config = dict(
    d_mlp=256,
    vocab_size=8192,
    parallel_block=False,
    init_std_qkv=0.0377,
    decay_shape='pow',
)
Each number is 500 + 25 x the weight over its row's rms, rounded and kept within 0 to 999. Layers, rows and columns count from 0. Numbers have three digits each. The size before them is the row's rms in percent of the matrix's.

# layer 6 MLP up, 256x64, rms 0.146, rows 214-255, columns 0-63
091:507511498490489476524464465509523488483515447526467502508518491529478511538470509487533465518511467503506498523517541506519503464462473529474499455495526507525553503512503529542462470510453512
108:477510481480470481491508475548517498540459502508471506500507515519514506514443516507482482559471487481551503490478471487475504486485486501468470488460483469496487530491446473449497494538519514
107:497495481525510486498535525442476523477525502542495493502532503502516523471500504462454573517524511479546480547474486491478491495518510466523542512480509499505503524493483514471480486526534468
094:536507511521487492476487486483515515488520492463521493494473483510479463473465446461509496478488472498503484522529519530537528476496497465515534501453507526475536522495482535473460517538466550
098:541471465532479472492513496479516508519519460516469505510480562533489498514501529494550516529491521496516506497494478459460458520511497496457527467545507476549527496497460490476511503485516490
107:520476448530508503415501458452518491487492504533474489519530524503489524518467458462505470511504517501481490475505461536483538487471509465508515484514503488478511492508470497489463502511477478
096:482531508483498505491513506493495453552485512536486528534556477482529515419485506502499517518487485489499484488465497494499521442509470464476470485459528514490468513500513512502498508461474515
104:531490477533505461500508543502487501512480495545540522459511474509529499506500497496473526478537505520471487516546455487505488515511525503483452485471468468519487480470549514471473545515493536
094:484512485502526476513507479518474547517457498541506505510496506507510504558486541536453485491508490495515484521481505454512532500492465485465491519488522482477448473496485475505545534547457488
104:505470449485517508451553492487517465512462480540503465509512498527476535512520463457506463510484531489507503500522464484532552526499505483488494463508502509501495481492481477531472545513532515
111:483505450475476476503476519498519519460501488519484485479511532477535524524514543474451478495477540506504543496496490503505456499463512517482481535535541472498485472483468488501508554522465509
079:516503525499519511444515500536524457460500479504508519524508489485527523510476445474516523504492530514467466539526508434506492502479519517484487476501549527471488512532476460527529495499515488
087:517463446530495519493471495505507507508468482535525496506518485535485502545509520491526473561482510452469501502538500476477506530510508509521496510488527496504477503516546448456497502530453485
087:552467497521465527500519544506491532511507494538509540499541457456491471515490471502514502478531516504475521482510502497527505476520548491491504477511495519549495530475556502490526476547495500
110:505510521466475505526496489482523490522512479527461493461502457501520494478470494491491534535508499495495497491488467492442502516487503479516521543460514471524509468497527487444465530511441549
097:450507445502493506466478507512466458512461511497517468544501514504484478470471464458503502452487503476485468455491476493458507500474530470453473523488498485503479512483474502514495528467497496
087:509503533498487482545465495466509519525523529481504476513519507522534538484503482466513499530526518477525438542527480482524486444472492509503470540506483501515524502523525493549487471493505459
090:504501527549505490490488463523522519519539500519495513511555510528519505494493489525491481462463534497487510514492573490503500470560497497479523522508520491466503538521506462528503493533464462
105:494525528505467580491489506499503488498474451550475536467489509484512498478509474499461511549503494520530540484482453491475528510503487513510511481480490516493505513493477505458505537469543519
094:524469506502470518512503554483484512563539518496479523479523497568516477509530493507495461530478548497498469519522514508500505479476493486485502454534456483519495526509536509502502544517517497
115:522494488515480468547525513488480502506488534504494505532491472530475515530493573497505497506501500515519512496496495499527495522467528461510546509515480550483482508474508488456428480554501501
093:507510510504468457510503514533500466528499483540513479487463512512533490485521544486469475487481544497460503495479479532512491515472514477534499514586486479512508470515497470461486522521463505
091:495483480506525446497497494486500494464449504522485560527481496511520537485493497492550507530493519474521532491463483488523480494487500504456455520509481531488491521560487498511532511556488506
117:489520454502512539483549523491496504515510482540521505497482513491520530519505490477539477483471487516460537508484511506532494515496509470468494505433572514516521506519487498484491443534489514
091:466524515509499505498520510521507540494481476568502501478531464464537507551540507518534482466524474519512495499527487494543487509483506496517459521506472534493499453524536487470517504484519538
115:493480470517496497491482493496452506541496518477492516538495500497482487531494519470532467529541537506503505460474481535512530510481488537507516457507500506511551518530454511491510456474529557
103:484485456494464526522451516499521520482480518460534492488511470488550513528507515511523489520509450529504522506519516497510530505485520458509479511492500522447517479514487521490507480587501503
095:505471524487517554451503497471527506507520532489501558462533506512515480473516479549515452472517496468495493466475515488510506465519486489515494503505524500492540508493469482480479522541556514
097:502484503453509502557449542520496492528510521480488469478541510488567500510523512485490484503487515490507529536510518492537484488480555535467471476499534497490523502523481530481520499527469503
109:506468521481498509472499484466485497525483472521470477490495502499472498469473483474543477501466485491491510500520502481557538468513454500496482491485537528460524503466463475483509495577498536
093:479528507479493484479510502494478486511463570517512504470479476472512448490463474471477488492501500521534493515505492553442519497458476523524467499476478491519509492507533489505539473455506517
110:503475471528465498469507494521498536498504504489513469471469485511564519518510500515505497474506491500519492511547445533492512511501483455479511488514543477501447513455453511478549521526488495
076:484530478507485552485499551498500504488474469457523487513492543546530508458534492500490539502498478513497482510494491518509501517516485438469479491518513436493522496559515512484514525523497496
097:531541463458503503500489491447468524485462513486472460490477507471505532489511486522513514540469508534519448529505493481502485511506488491496489441549506486528494482479489510515479463539474490
100:496462523518478484518539501513513567478524531501539501526510508489537516477487547461501479518502546479485480525497519507552492466460516507492514534507490507467487483508486447477510498469525525
107:517500460495501495500478461465471526574529491523489503488502541513516511499480524515464523483529517521487471489528500498486480537523527480534494575517508515508505492461462470484490539501495505
096:520512493541539508554468491500484506508494510493476527414517526517463503518466497530465511528492474510472463503491492465514512511537478527507488462484520463500509509518486526462498494507539481
083:517522505507544523490461476455551452501506470501474500517484492506514504512490483566448517501533470496513481511499512465535478471531512495471518534493497499539519501480477470514474479504459484
090:484478535529494506515503511484483496501513429499526566494498543450501480496484469498511440517503513469487497495502500495533519442470530496481510519507513522534523507513489507515530541463513503
098:471492498490515522562527480503475527471515466517492527490454518458537511474500538493477526501491478525514438497536464524520531512489466498505536527542492518522484477528516522508501487526499513
125:551471494529501511473443493506425484504508541500511508482526487500509482520488525487491458484524556486465501471481509526510507506519496511473525526502521511512507508512470564487486489488513547
079:477486522507507496519463512501520502558510549473522538505495484465468506500494459536529459493500503525479480467518469542481499510474496502489487511526480546515507461480508496512483532520470565